Weights of a small GPT-style language model, trained from scratch on English Wikipedia: 12 layers.
Each number is 200 + 30 x the weight over its row's rms, rounded and kept within 0 to 999. Layers, rows and columns count from 0. The size before them is the row's rms in percent of the matrix's.

# o: layer 3 attention output (transposed), 320x320, rms 0.167, rows 161-182, columns 0-159
# v: layer 3 attention value, 320x320, rms 0.062, rows 162-182, columns 0-159
o161,101,171,183,211,165,204,143,182,163,264,164,176,223,159,165,215,205,224,212,271,193,207,218,230,166,150,174,207,183,195,191,169,227,251,231,159,184,218,263,176,281,237,220,206,204,192,218,110,176,188,136,189,225,174,205,196,246,236,212,178,160,251,194,186,219,211,230,161,189,171,138,200,139,226,190,194,187,226,248,191,222,210,182,215,195,196,171,160,149,221,172,163,188,198,234,210,234,163,253,272,169,166,181,185,213,193,232,179,219,188,173,215,209,256,219,210,171,183,200,193,228,213,135,186,225,188,164,133,186,196,193,222,192,176,197,181,221,190,181,176,199,172,204,200,202,173,175,165,171,188,200,180,224,178,186,162,203,228,211,165,217
v162,108,175,284,166,214,149,227,177,205,224,209,169,171,198,178,198,259,226,184,169,173,193,227,167,226,195,201,185,201,203,212,250,217,172,182,186,254,176,224,258,221,235,215,175,265,198,251,190,162,218,204,248,189,225,249,245,205,221,175,202,213,193,211,254,171,233,166,218,162,220,226,222,206,216,177,253,209,164,198,213,153,188,207,229,179,218,199,210,215,221,227,175,132,192,191,235,228,183,203,165,195,214,220,238,183,182,213,176,231,162,268,194,181,183,124,195,222,198,114,218,246,200,237,229,222,216,166,216,164,195,196,185,192,255,224,199,195,183,185,280,217,204,188,165,220,211,135,158,218,174,210,179,134,199,192,217,206,219,236,202,226
o162,098,236,157,158,178,266,202,196,186,187,179,186,192,216,296,241,178,182,219,197,235,271,203,147,184,192,257,239,153,112,267,184,184,188,214,196,164,184,175,176,249,171,215,222,227,184,196,248,244,133,224,175,235,218,191,162,195,193,241,167,165,178,161,196,198,183,208,232,236,213,167,164,200,177,167,153,197,239,212,162,208,179,184,213,195,168,222,235,194,197,221,199,271,257,223,209,197,238,226,198,237,195,193,167,204,234,208,221,176,195,219,231,231,158,211,183,223,225,226,207,215,184,170,198,158,262,203,209,211,205,189,198,203,152,232,187,181,273,176,175,202,128,205,237,166,189,237,178,182,205,174,205,219,171,188,191,176,148,155,161,223
v163,103,208,163,160,208,172,248,177,199,234,219,207,214,172,240,209,174,154,215,198,163,229,225,217,230,200,241,199,240,245,265,229,205,182,190,161,173,263,168,196,191,209,185,233,209,221,168,155,183,164,197,203,169,186,178,188,150,229,189,180,149,220,185,177,176,218,182,184,217,230,182,224,223,188,216,173,194,249,256,241,169,235,222,133,143,202,216,166,244,254,239,229,208,228,219,206,134,212,230,162,201,202,192,218,197,181,239,234,231,201,163,190,203,233,246,186,211,210,198,203,155,205,262,186,229,205,204,204,217,187,173,230,219,177,224,217,181,181,255,200,204,176,218,205,147,217,230,152,195,195,187,167,213,179,213,219,175,208,204,219,156
o163,099,217,210,234,191,236,280,169,208,177,211,220,159,188,235,159,252,218,216,197,168,227,237,155,110,243,191,184,190,207,170,183,193,238,222,239,182,189,276,195,178,172,245,181,175,201,250,215,214,216,173,161,225,206,226,247,180,184,151,170,268,200,212,184,174,213,197,214,188,146,244,189,143,161,203,218,176,158,131,229,186,195,172,240,219,225,192,205,212,162,161,184,237,181,201,150,227,183,155,231,183,221,203,195,171,188,172,142,184,266,200,196,183,221,162,214,264,261,228,144,223,244,212,195,230,211,248,189,192,235,242,183,223,203,196,189,229,206,175,229,216,233,231,127,188,202,175,261,178,165,187,255,215,232,158,181,208,128,226,207,254
v164,105,210,260,193,200,210,205,230,202,270,155,198,195,179,184,193,234,220,181,143,173,174,206,233,183,213,132,200,199,201,185,234,201,234,252,203,187,207,185,221,189,250,209,205,184,160,202,186,198,167,193,273,224,195,200,277,204,146,225,262,178,211,179,210,165,181,204,197,161,212,178,216,172,261,203,181,227,185,241,244,185,265,221,234,195,224,237,232,250,232,192,202,271,203,287,164,200,183,171,207,180,202,142,203,164,187,213,185,111,161,172,205,231,162,223,184,149,259,209,196,189,180,218,236,200,222,238,188,208,193,185,187,138,188,175,198,220,199,195,182,184,171,167,256,199,213,197,203,145,193,196,191,202,152,170,202,175,239,180,232,168
o164,102,222,159,221,205,234,192,188,216,230,242,191,229,191,178,262,175,223,192,256,161,193,219,154,156,215,223,228,265,208,164,171,260,216,231,148,187,192,201,214,208,220,220,192,194,202,218,203,191,175,219,222,181,180,198,217,245,209,177,207,184,181,223,191,224,224,152,206,276,186,194,166,215,153,217,166,214,230,182,169,268,165,171,211,205,191,268,206,213,187,233,205,181,196,200,182,175,198,201,163,236,179,285,237,197,181,196,208,241,239,203,253,187,246,180,215,216,116,197,181,183,203,197,161,162,188,192,216,177,132,141,155,232,202,223,215,162,225,243,185,243,212,165,201,216,220,256,204,225,206,217,154,185,198,200,185,247,198,213,150,195
v165,100,198,196,221,205,232,193,230,187,167,195,171,156,216,210,178,251,202,191,183,183,203,191,173,187,181,168,200,190,208,206,241,195,195,218,212,229,157,160,192,226,142,233,223,191,157,215,188,207,140,221,204,186,213,192,234,254,230,154,163,209,148,197,176,190,233,191,165,179,215,228,199,197,183,201,248,192,219,198,202,202,184,209,204,231,222,154,197,285,211,171,171,155,210,248,174,204,150,284,224,293,181,196,232,241,159,182,170,112,228,214,211,176,177,186,248,190,205,182,179,205,175,146,201,212,202,279,202,200,218,191,217,203,234,207,231,263,121,245,225,210,220,250,187,183,240,182,180,231,213,167,208,245,205,214,181,207,203,161,190,196
o165,098,171,223,184,196,144,179,168,204,203,218,222,181,221,213,185,145,139,205,180,254,227,215,210,202,168,205,163,267,191,201,160,231,203,175,182,171,226,193,201,198,212,232,191,217,215,181,157,139,222,195,240,201,256,198,208,169,222,216,184,222,236,201,181,178,259,200,258,217,203,134,173,178,206,177,169,194,209,197,243,168,237,199,163,178,195,220,225,142,232,215,245,232,222,165,177,163,164,187,244,233,292,250,200,221,198,213,173,236,198,224,150,289,181,223,133,194,194,230,233,149,163,192,231,173,194,160,196,236,172,215,227,195,202,223,187,151,281,125,205,180,194,213,206,215,171,197,206,199,218,252,208,181,153,198,194,205,166,221,218,203
v166,104,241,207,155,202,215,207,137,201,222,188,212,222,241,247,210,203,205,195,233,227,218,169,166,265,235,301,192,191,232,198,161,250,234,173,245,202,136,213,238,213,189,221,197,188,263,257,248,182,170,188,206,194,177,212,233,220,148,162,194,188,222,203,217,211,164,158,243,200,212,150,228,183,178,194,228,151,178,169,229,219,240,167,149,209,229,217,226,179,213,274,147,177,110,226,215,205,198,236,155,217,192,206,243,205,236,226,161,230,184,230,157,203,197,199,223,174,192,234,235,208,176,155,224,207,197,194,228,229,223,198,248,197,210,208,244,228,231,205,174,228,230,167,163,151,209,192,235,181,175,218,181,251,144,191,187,176,194,187,191,174
o166,097,158,242,227,196,204,195,231,140,170,202,172,154,201,163,181,163,208,229,146,180,224,211,190,220,174,154,169,212,142,176,189,211,207,180,189,222,240,160,202,194,194,136,201,206,179,212,246,190,241,218,221,220,188,179,111,220,202,228,194,192,152,250,210,228,212,204,177,153,142,235,191,178,257,237,201,171,183,170,194,194,171,227,181,195,203,228,202,206,191,170,241,182,246,204,198,214,188,231,217,212,236,180,166,196,199,192,228,187,231,147,201,178,226,219,193,189,171,209,184,208,195,244,218,170,193,132,216,226,188,153,111,171,185,175,216,189,162,141,217,166,229,179,211,204,243,183,213,223,174,169,225,187,239,202,282,181,198,229,235,187
v167,106,202,249,169,169,226,177,139,239,188,194,228,166,176,229,172,217,231,168,163,170,221,226,217,259,220,174,232,185,220,195,189,212,243,150,241,203,200,155,222,236,194,197,159,195,224,159,163,224,188,219,264,199,149,209,180,200,164,209,150,181,210,162,268,161,211,282,221,190,192,238,169,196,187,164,166,198,220,174,151,227,210,189,200,226,197,254,219,154,210,228,218,216,206,169,243,188,126,228,178,195,186,199,204,203,180,228,194,179,212,184,188,210,182,187,187,147,203,271,200,193,138,226,173,225,204,204,222,205,194,206,233,175,195,207,212,204,248,180,167,188,261,180,231,177,156,169,155,177,240,179,199,171,202,218,196,216,147,198,198,182
o167,102,231,179,215,179,179,178,251,148,193,175,200,214,228,201,221,251,224,180,219,232,184,182,232,160,238,224,191,264,201,198,179,176,204,239,192,231,227,174,210,199,206,216,199,162,161,227,236,155,165,201,226,206,186,190,196,158,172,230,128,167,196,238,189,255,267,162,181,211,246,204,188,220,221,268,206,151,198,219,235,180,214,232,233,176,197,204,208,187,195,219,200,167,197,234,181,253,234,163,253,155,135,160,91,198,201,166,174,211,206,222,221,215,186,224,247,187,198,180,216,177,227,159,183,138,222,211,216,257,187,184,204,122,235,194,200,243,194,162,249,236,176,202,227,230,190,222,204,231,185,219,165,244,196,173,179,213,209,196,171,181
v168,101,169,200,170,224,164,196,179,202,187,171,210,209,157,199,210,204,211,165,258,225,192,225,234,222,212,175,227,241,181,189,215,215,213,232,154,193,154,177,131,231,170,209,188,138,202,192,221,194,225,190,179,210,223,218,249,257,202,228,222,192,237,184,174,198,167,227,212,228,162,151,211,215,176,219,246,202,195,235,205,131,194,205,161,145,167,207,221,209,240,238,213,183,181,160,169,179,162,190,223,224,217,206,200,187,192,214,216,161,198,197,205,223,191,203,194,210,280,230,199,191,200,251,204,165,166,219,185,222,227,242,202,154,248,179,253,175,261,216,216,172,219,208,233,219,217,226,179,187,213,200,169,171,207,219,177,191,203,264,199,217
o168,099,202,247,207,192,208,206,192,160,229,234,228,172,286,198,119,218,199,194,178,197,195,211,219,136,229,229,219,175,190,204,197,215,163,224,260,195,168,214,240,181,218,225,191,193,191,166,178,189,188,205,222,160,190,148,164,213,219,173,178,192,163,240,194,217,246,155,173,124,193,248,219,190,221,248,197,172,215,195,209,178,248,159,247,233,235,231,277,212,161,286,204,219,227,233,229,242,255,167,202,224,230,206,199,183,210,158,158,213,144,162,232,194,172,197,190,157,131,192,195,184,192,145,190,248,205,142,168,210,205,183,209,257,181,241,174,170,237,218,193,233,231,223,193,183,224,173,208,200,234,213,180,232,190,176,263,178,210,156,213,180
v169,111,235,189,215,192,221,231,212,218,186,172,252,193,158,238,198,172,213,198,174,191,193,236,200,228,200,220,175,214,194,192,239,261,230,218,125,205,214,196,212,149,199,220,190,217,167,230,195,184,225,222,205,230,269,229,203,227,152,235,157,199,196,206,179,217,161,242,181,157,202,162,155,201,219,234,193,220,138,174,150,207,184,218,219,203,246,159,186,155,202,220,147,172,155,149,185,228,183,184,238,250,213,170,168,210,215,169,180,248,195,221,197,225,215,121,213,190,207,192,126,220,170,162,220,232,154,210,203,231,193,223,218,204,214,228,212,214,221,196,134,192,232,172,188,189,159,193,169,228,249,216,196,199,148,230,194,177,231,217,210,175
o169,101,214,219,169,192,175,132,169,155,200,184,164,206,196,235,213,231,195,219,216,250,194,230,189,219,226,195,201,186,200,165,119,218,164,219,192,191,200,241,169,170,127,151,177,182,202,197,189,243,138,163,179,199,220,179,171,164,196,199,167,183,177,237,209,216,218,205,229,201,245,207,184,187,233,187,195,125,201,124,215,225,213,225,215,186,177,246,207,176,164,221,234,218,241,259,234,211,128,265,203,195,158,229,199,242,207,238,209,207,178,183,150,236,149,200,199,174,209,251,225,186,204,205,195,208,211,140,219,229,185,178,198,207,172,161,148,260,190,201,200,212,155,214,220,224,205,216,189,212,159,151,174,180,217,225,218,281,170,206,194,183
v170,101,208,203,222,210,264,242,239,194,207,232,242,210,204,161,201,196,200,175,170,237,175,198,202,199,234,164,209,187,199,181,234,206,227,192,234,175,209,260,198,215,192,184,156,233,159,208,216,208,234,204,182,210,246,194,191,117,204,156,193,213,205,237,231,205,236,232,256,194,239,190,146,217,180,215,192,224,224,214,180,277,257,286,215,164,200,233,247,207,230,184,203,173,229,215,226,222,132,196,184,257,178,175,245,220,224,193,133,208,192,235,215,152,142,211,203,166,225,223,247,167,152,205,125,181,187,228,202,169,142,119,215,187,174,216,215,284,174,202,238,214,212,153,252,229,193,162,248,179,195,158,210,185,133,222,235,249,246,261,179,221
o170,092,210,217,196,251,158,199,145,231,240,209,181,255,183,267,257,187,199,213,178,176,202,177,201,192,209,169,194,216,171,168,227,199,180,202,152,206,178,99,229,208,220,175,164,175,229,261,183,195,151,199,181,170,163,212,220,188,244,184,188,217,184,234,210,197,265,222,172,173,180,247,189,160,206,232,228,165,244,217,226,189,173,160,233,150,179,187,210,195,147,196,176,182,217,157,190,189,180,184,210,130,230,219,206,254,194,151,224,232,185,159,251,232,213,194,207,171,130,151,221,209,270,191,196,237,223,195,180,206,202,260,272,189,203,222,203,179,236,192,179,191,204,276,218,208,199,181,200,217,187,206,192,252,201,172,206,176,166,181,206,153
v171,103,274,202,137,252,170,251,202,210,232,187,173,188,175,215,222,189,207,219,218,178,167,194,184,243,238,147,170,215,228,245,185,146,276,210,195,201,159,180,207,155,268,223,221,178,174,187,202,153,205,241,241,238,197,126,265,206,225,254,153,208,211,214,243,191,234,173,168,209,210,202,213,223,169,187,202,176,227,281,174,226,190,170,229,185,174,253,169,208,191,183,227,155,202,226,224,267,228,196,195,189,175,192,218,224,233,201,168,209,178,197,217,214,190,186,169,176,197,168,193,269,223,192,163,235,208,157,186,177,192,209,210,184,173,198,195,166,193,168,226,159,165,185,187,228,194,204,276,199,139,215,157,133,202,221,183,206,244,231,213,205
o171,099,187,208,186,226,241,132,207,192,221,152,200,205,235,247,225,160,206,177,200,196,251,269,133,174,204,254,219,185,204,167,211,216,201,174,192,239,248,239,147,194,174,247,220,245,230,175,198,206,213,182,169,183,181,214,177,196,208,144,241,192,209,194,182,242,200,204,265,236,169,211,244,239,226,220,227,193,200,207,229,186,241,171,236,209,208,175,178,199,188,207,239,227,268,206,168,183,205,174,215,137,224,217,151,120,159,173,211,242,227,182,232,214,161,192,204,207,177,206,187,201,213,202,190,162,206,254,218,246,228,154,186,200,243,229,178,176,159,202,182,192,221,227,198,183,213,178,204,223,193,168,191,216,177,163,208,197,204,199,185,229
v172,099,162,198,165,207,212,203,181,198,227,181,293,200,270,156,173,214,184,199,194,191,173,184,218,226,167,258,213,153,192,203,243,220,223,173,174,216,167,221,157,172,245,197,187,194,188,176,196,205,234,193,213,246,178,226,198,167,139,222,223,223,280,150,204,185,178,131,213,235,201,185,218,171,143,211,257,189,199,207,196,258,277,224,203,240,237,217,201,198,151,185,242,211,217,179,194,212,221,254,192,259,245,232,174,214,222,185,245,217,231,156,212,231,208,209,212,169,172,204,219,244,233,254,179,204,185,198,217,216,213,197,212,247,195,186,191,165,208,181,238,217,193,141,200,136,181,197,145,205,216,202,205,187,166,233,197,205,219,240,260,259
o172,090,176,186,195,206,147,203,220,213,229,189,153,215,158,156,173,200,203,191,222,229,225,233,170,251,219,190,173,182,224,234,206,137,198,225,213,190,199,236,236,223,176,213,170,158,243,240,174,218,172,201,188,179,200,226,160,213,180,182,212,178,160,259,217,210,156,242,199,127,219,213,192,223,242,190,127,232,166,200,197,221,138,223,198,211,176,193,143,228,202,228,172,230,179,257,215,147,237,242,174,144,184,209,230,174,159,188,182,166,198,254,217,218,231,167,170,193,193,222,162,122,194,205,208,208,214,191,166,128,185,169,234,131,180,211,194,229,211,203,165,216,147,280,228,183,211,176,193,166,152,199,166,181,266,151,218,225,202,205,210,167
v173,100,226,166,186,211,173,171,207,133,187,120,202,153,225,213,191,179,210,233,193,215,209,203,174,175,219,257,221,173,208,248,215,184,231,211,227,227,174,216,194,195,290,217,223,184,174,199,246,230,201,151,225,208,179,163,186,183,185,247,203,167,196,228,202,173,185,136,201,166,221,183,144,200,233,159,121,216,181,220,223,156,219,209,139,224,180,187,204,218,169,203,213,191,200,200,216,250,183,228,199,169,214,200,179,233,197,196,190,191,194,153,175,256,165,150,188,228,151,209,249,190,201,181,214,189,187,232,222,176,185,213,200,196,206,256,196,179,252,228,208,134,210,212,217,167,191,203,175,169,240,206,218,211,213,220,222,247,210,190,170,174
o173,095,196,154,193,167,287,206,165,187,193,224,155,212,184,198,190,210,166,169,208,202,193,225,238,211,219,205,171,229,186,198,194,226,233,208,208,179,216,167,174,181,173,232,193,210,250,169,203,194,168,251,180,251,198,278,258,177,240,214,219,163,188,185,207,200,147,234,181,157,172,194,225,151,224,251,231,220,181,185,201,238,145,223,223,203,235,200,194,182,249,200,215,238,206,134,144,157,192,207,225,230,183,248,264,178,216,209,155,194,231,209,213,162,160,218,251,151,195,209,187,167,153,230,192,222,200,221,232,273,184,216,188,208,216,214,200,212,178,206,150,233,206,215,210,202,172,229,224,204,213,191,213,229,216,193,193,175,164,185,197,234
v174,104,143,172,177,176,180,244,213,226,215,209,163,161,187,225,169,181,279,251,156,188,215,240,258,246,137,204,171,173,186,201,194,214,172,192,229,196,258,221,247,249,242,177,231,195,167,236,218,191,199,209,218,160,221,167,176,165,213,218,203,194,194,212,181,225,158,194,141,153,176,219,191,213,185,228,177,255,206,211,207,173,173,199,169,188,215,192,142,225,224,226,196,189,156,212,186,241,192,226,185,151,214,220,214,205,188,233,227,224,180,190,187,179,226,208,222,241,261,257,196,271,244,224,190,228,205,211,198,185,212,160,176,208,187,154,217,212,128,172,180,135,205,169,177,185,128,185,196,193,205,237,216,203,211,219,215,168,230,163,162,173
o174,097,177,216,217,186,242,190,178,232,194,224,200,161,179,222,217,236,115,208,263,231,190,125,184,215,174,246,249,250,232,178,237,194,231,253,176,166,175,198,155,191,207,263,201,195,212,180,241,195,130,215,162,215,184,150,211,184,179,196,226,191,210,159,243,165,147,213,213,162,177,170,152,169,204,203,160,245,197,231,153,230,238,222,229,243,225,209,168,190,250,155,245,227,213,210,219,162,219,144,190,196,191,200,259,173,224,227,187,233,197,217,192,251,250,146,140,212,202,157,229,175,182,188,192,231,222,213,240,219,203,171,228,209,197,172,229,193,234,169,177,195,242,209,200,201,220,212,183,246,237,140,214,204,169,193,208,226,237,204,210,283
v175,102,162,234,218,189,154,231,185,198,219,128,205,205,161,201,219,214,195,206,214,212,210,226,240,172,173,161,226,197,209,124,155,201,198,148,196,177,257,192,193,204,170,185,213,173,169,223,192,232,152,226,179,158,199,263,207,224,211,224,236,158,188,213,193,218,191,210,185,247,170,207,142,189,248,225,196,191,161,216,256,138,166,193,201,174,173,156,213,226,199,162,209,221,151,193,184,235,177,223,239,211,206,250,277,236,215,194,225,219,201,220,179,218,192,225,160,182,205,240,278,173,170,232,192,261,185,227,184,183,214,189,203,215,223,219,203,204,241,202,206,199,166,229,235,236,137,143,233,232,217,224,201,211,233,245,235,212,214,201,187,232
o175,095,209,196,154,214,230,212,189,183,168,222,267,146,176,192,150,190,201,221,159,199,217,135,207,117,185,233,168,228,218,208,248,183,203,186,221,188,214,278,206,134,210,214,169,200,273,136,227,207,162,143,165,206,243,160,217,177,194,171,173,213,221,207,190,158,224,161,215,151,196,208,187,208,168,179,187,251,202,202,169,217,209,243,179,204,209,260,213,189,225,219,125,202,236,222,200,158,259,220,199,258,213,185,236,174,214,231,192,204,217,159,204,185,222,203,234,211,196,151,143,248,211,159,224,197,237,192,180,139,185,224,176,238,155,158,166,159,178,204,185,186,175,156,167,200,191,200,169,232,152,238,186,181,153,207,160,206,163,194,194,159
v176,113,200,168,186,194,183,169,199,178,182,185,193,199,269,244,218,222,222,198,198,223,216,191,223,217,226,226,232,181,214,195,203,213,179,215,232,225,215,215,170,109,211,156,206,210,188,175,182,222,189,189,194,216,191,210,151,208,181,235,189,212,196,179,149,152,238,194,217,216,242,207,206,224,141,187,199,201,136,214,190,192,206,197,225,199,199,292,137,188,176,232,177,192,189,168,187,216,166,216,218,199,202,193,211,212,204,270,185,188,159,148,171,213,244,191,174,200,168,182,266,218,185,190,199,238,150,214,238,198,161,215,208,161,189,221,228,191,198,208,167,232,168,237,183,226,261,218,202,232,195,203,157,238,239,213,208,231,270,223,180,213
o176,105,218,262,192,173,213,251,189,163,154,227,199,201,178,198,193,164,207,213,242,197,182,205,228,207,260,135,160,202,203,222,161,212,221,198,167,197,189,176,239,198,194,220,163,246,213,227,229,158,186,214,206,228,233,182,270,179,184,210,146,203,192,219,210,257,240,177,206,126,198,245,228,194,221,193,228,207,263,196,242,226,138,152,195,191,155,191,248,162,212,196,224,247,230,228,189,263,204,202,179,268,171,201,200,189,131,199,184,185,183,218,219,220,164,198,191,169,210,185,201,160,184,198,216,194,175,199,157,143,237,194,185,206,202,184,172,228,235,191,189,187,202,227,236,147,155,196,154,220,220,209,226,166,170,131,202,201,218,236,229,184
v177,111,214,208,223,212,164,130,180,233,210,202,188,216,204,252,175,196,186,175,173,242,149,218,137,152,125,224,178,185,204,171,257,238,155,189,171,228,229,231,252,201,217,192,194,199,185,200,227,202,206,166,169,281,172,198,176,177,231,210,225,207,224,146,178,226,193,195,234,270,193,166,234,163,245,210,139,168,191,153,249,237,196,191,161,182,190,208,189,143,184,213,207,194,214,196,215,265,181,195,202,165,229,167,231,233,210,240,219,211,217,194,155,146,236,265,191,166,226,165,157,203,179,204,184,191,209,211,193,240,197,226,184,217,176,178,196,226,189,168,178,230,207,212,193,246,194,131,184,195,217,165,187,218,258,211,196,197,244,200,189,174
o177,098,242,222,207,202,164,258,197,190,178,174,183,204,217,166,186,206,228,167,220,190,230,176,220,266,182,206,170,204,232,225,168,180,165,157,208,198,204,196,148,148,196,176,160,200,223,255,245,203,135,249,219,183,202,224,220,182,201,198,240,172,186,276,200,237,192,227,220,216,215,220,180,165,156,190,198,192,204,226,184,150,209,203,190,203,182,194,164,233,213,186,195,204,202,210,222,161,155,205,216,246,239,232,195,183,184,132,246,197,136,258,237,220,172,190,204,261,160,216,180,177,136,178,202,159,151,151,174,137,183,215,180,146,217,250,198,184,146,189,210,216,174,215,236,203,200,194,152,224,196,208,209,178,183,168,174,142,205,198,206,192
v178,104,206,176,220,269,260,204,271,150,205,259,196,250,191,241,158,200,199,235,222,164,274,148,204,219,209,194,211,218,210,166,214,198,175,188,193,263,215,191,190,233,202,194,190,147,230,156,208,241,150,184,187,178,144,221,251,183,174,232,237,178,178,204,225,207,209,209,182,211,192,227,216,204,185,174,215,163,210,173,168,178,185,180,173,244,266,252,190,218,183,235,157,185,154,214,150,216,205,236,176,182,172,188,168,185,282,202,128,210,205,245,187,194,180,225,214,163,209,235,211,182,161,228,220,212,226,209,230,174,203,213,176,205,191,222,136,201,223,200,200,207,181,243,208,204,206,229,166,165,200,207,223,169,211,253,219,214,200,150,185,235
o178,097,175,247,172,240,150,233,166,255,232,241,192,190,195,146,231,183,192,172,234,236,186,237,203,240,221,198,194,193,170,209,222,234,199,203,194,184,223,225,180,167,168,176,184,199,213,211,235,181,238,210,142,226,189,234,198,212,201,195,200,227,167,163,153,203,170,184,145,206,239,178,232,199,185,249,218,197,191,196,182,207,217,221,247,178,146,182,171,184,261,190,234,201,195,205,257,149,217,198,217,191,255,222,179,219,151,207,251,158,196,184,183,197,249,191,209,205,257,159,177,207,170,175,213,211,136,257,135,222,260,144,238,234,176,188,191,190,214,184,203,214,210,201,212,180,219,212,213,238,195,192,227,209,211,184,214,185,202,170,159,200
v179,112,182,183,190,263,214,169,201,161,248,165,212,190,214,169,287,163,244,214,153,195,233,206,207,205,170,172,168,156,229,178,189,208,200,184,277,185,214,153,178,231,184,234,202,179,186,271,232,202,185,195,105,205,216,210,217,196,211,167,173,228,212,272,163,143,193,189,183,174,236,161,248,273,185,212,221,229,168,218,222,160,180,218,209,204,206,150,221,125,179,171,202,195,228,228,210,218,192,213,209,234,183,209,189,144,198,177,235,200,205,196,251,160,218,251,259,174,175,173,209,191,221,162,195,214,210,249,209,198,183,174,210,173,162,179,195,213,249,177,275,194,204,157,218,172,258,205,190,159,158,190,199,172,191,176,223,186,151,194,195,221
o179,100,223,213,190,151,193,200,244,265,193,216,202,254,158,256,180,165,247,216,199,232,197,181,130,213,193,191,228,176,199,262,164,172,185,247,152,240,183,210,187,208,212,182,221,216,192,185,164,180,237,204,232,232,194,132,212,184,214,212,284,158,205,164,234,202,183,204,170,228,183,221,212,181,193,203,192,159,201,194,145,237,204,207,176,176,143,196,173,258,261,185,203,212,169,196,189,143,235,128,187,188,202,146,230,248,177,228,186,193,164,171,211,179,253,164,180,195,225,153,220,169,190,173,221,190,200,222,201,149,194,179,208,199,182,164,150,212,211,163,197,227,224,250,219,199,191,148,239,170,217,236,191,147,249,188,186,213,176,224,173,218
v180,105,168,233,218,172,185,165,195,236,125,192,185,210,125,152,179,222,222,221,160,202,171,147,195,207,200,169,203,221,204,189,242,181,155,187,248,186,271,259,203,208,200,245,91,188,183,187,189,175,195,205,259,168,241,181,190,226,147,139,176,203,176,191,212,209,243,190,213,259,226,218,170,203,142,262,194,253,197,237,218,175,216,216,219,199,155,293,216,189,196,195,150,212,224,194,233,197,204,210,222,171,175,213,206,198,199,226,228,236,194,208,195,218,171,228,203,203,167,197,180,203,178,165,239,207,193,214,204,213,195,226,244,191,176,246,178,200,228,235,197,152,162,204,190,189,204,200,238,228,255,164,191,253,177,218,192,213,200,196,164,198
o180,098,191,137,241,260,208,125,196,171,217,212,230,213,265,226,196,218,167,210,262,205,231,176,158,202,219,261,197,209,196,220,192,182,196,192,201,207,191,196,210,204,242,202,227,208,270,241,195,213,210,233,199,171,208,238,213,180,233,189,208,194,183,203,188,163,225,233,246,210,228,214,180,210,227,149,207,200,218,187,219,247,190,170,198,230,218,115,215,172,216,214,239,142,197,224,161,243,174,214,230,246,198,193,217,221,245,170,214,196,224,153,199,163,188,184,185,187,223,164,166,204,176,212,173,177,242,192,199,189,245,162,182,233,203,190,218,245,225,145,239,203,240,208,277,184,157,206,177,171,198,255,227,218,278,179,183,219,174,236,226,186
v181,111,215,236,192,211,240,240,185,202,245,181,211,226,203,210,168,170,215,184,253,179,171,204,158,170,214,154,166,203,201,260,220,219,143,170,206,189,245,257,219,217,212,165,196,148,193,183,164,206,190,171,167,175,214,208,257,178,147,203,190,198,224,208,206,198,160,186,219,200,217,203,200,204,237,240,233,214,245,207,195,160,203,213,187,176,160,254,201,207,169,224,196,231,170,176,203,210,185,202,214,192,156,211,196,223,148,186,187,202,207,213,257,243,203,195,171,205,195,187,220,245,206,202,196,216,131,178,253,215,252,232,226,233,228,210,178,178,136,205,240,230,223,233,176,182,144,200,204,233,213,150,255,170,131,184,198,197,169,252,192,144
o181,100,181,142,130,216,193,200,243,259,153,265,179,141,185,144,224,182,210,242,120,210,215,237,231,170,167,282,184,181,186,194,222,206,240,247,175,124,195,182,210,149,187,211,193,217,226,196,197,198,172,227,206,209,227,177,165,240,191,195,188,182,230,228,204,192,206,198,207,197,179,209,213,203,177,226,130,203,158,224,194,197,202,209,219,226,178,185,241,172,196,219,166,200,225,245,217,186,255,217,234,187,225,189,224,184,259,208,199,213,186,197,101,178,167,195,205,219,195,219,156,163,226,195,215,182,234,207,187,232,162,203,197,231,241,218,212,231,263,181,203,180,192,190,217,203,188,219,192,164,214,224,202,228,212,195,203,192,234,180,248,268
v182,110,251,190,219,193,195,193,194,229,220,183,187,166,187,190,204,265,244,251,189,184,157,193,212,227,162,214,254,149,242,222,213,203,198,192,217,190,242,195,202,192,229,181,209,214,149,218,219,213,209,200,221,211,204,184,191,182,147,186,162,197,157,190,218,187,179,214,239,201,241,217,256,236,207,202,200,161,172,165,171,217,191,188,187,221,189,206,203,182,198,202,175,167,238,185,214,181,176,210,189,171,246,214,206,177,193,168,184,206,127,181,191,255,203,209,124,182,206,172,173,238,245,241,194,167,220,203,217,140,196,193,164,237,111,267,187,185,196,196,222,188,225,237,164,199,177,219,147,144,251,216,222,169,214,138,228,208,198,220,120,205
o182,100,178,218,241,166,215,227,174,192,204,195,251,263,169,181,196,162,237,187,238,194,195,199,187,160,245,220,213,246,201,186,197,198,215,215,137,210,165,236,263,191,155,212,215,150,151,172,224,206,206,197,217,164,198,202,197,185,203,227,181,205,225,180,162,211,241,216,170,207,237,227,195,201,179,199,142,227,225,207,207,232,211,249,176,174,155,197,192,207,195,197,181,217,163,215,198,165,192,190,192,195,148,237,201,203,199,184,257,198,220,180,220,154,269,186,246,206,180,226,178,137,195,213,197,236,201,237,215,244,204,178,285,171,243,151,218,245,158,126,177,192,206,188,247,244,236,197,172,181,154,214,193,226,164,219,225,198,215,149,216,188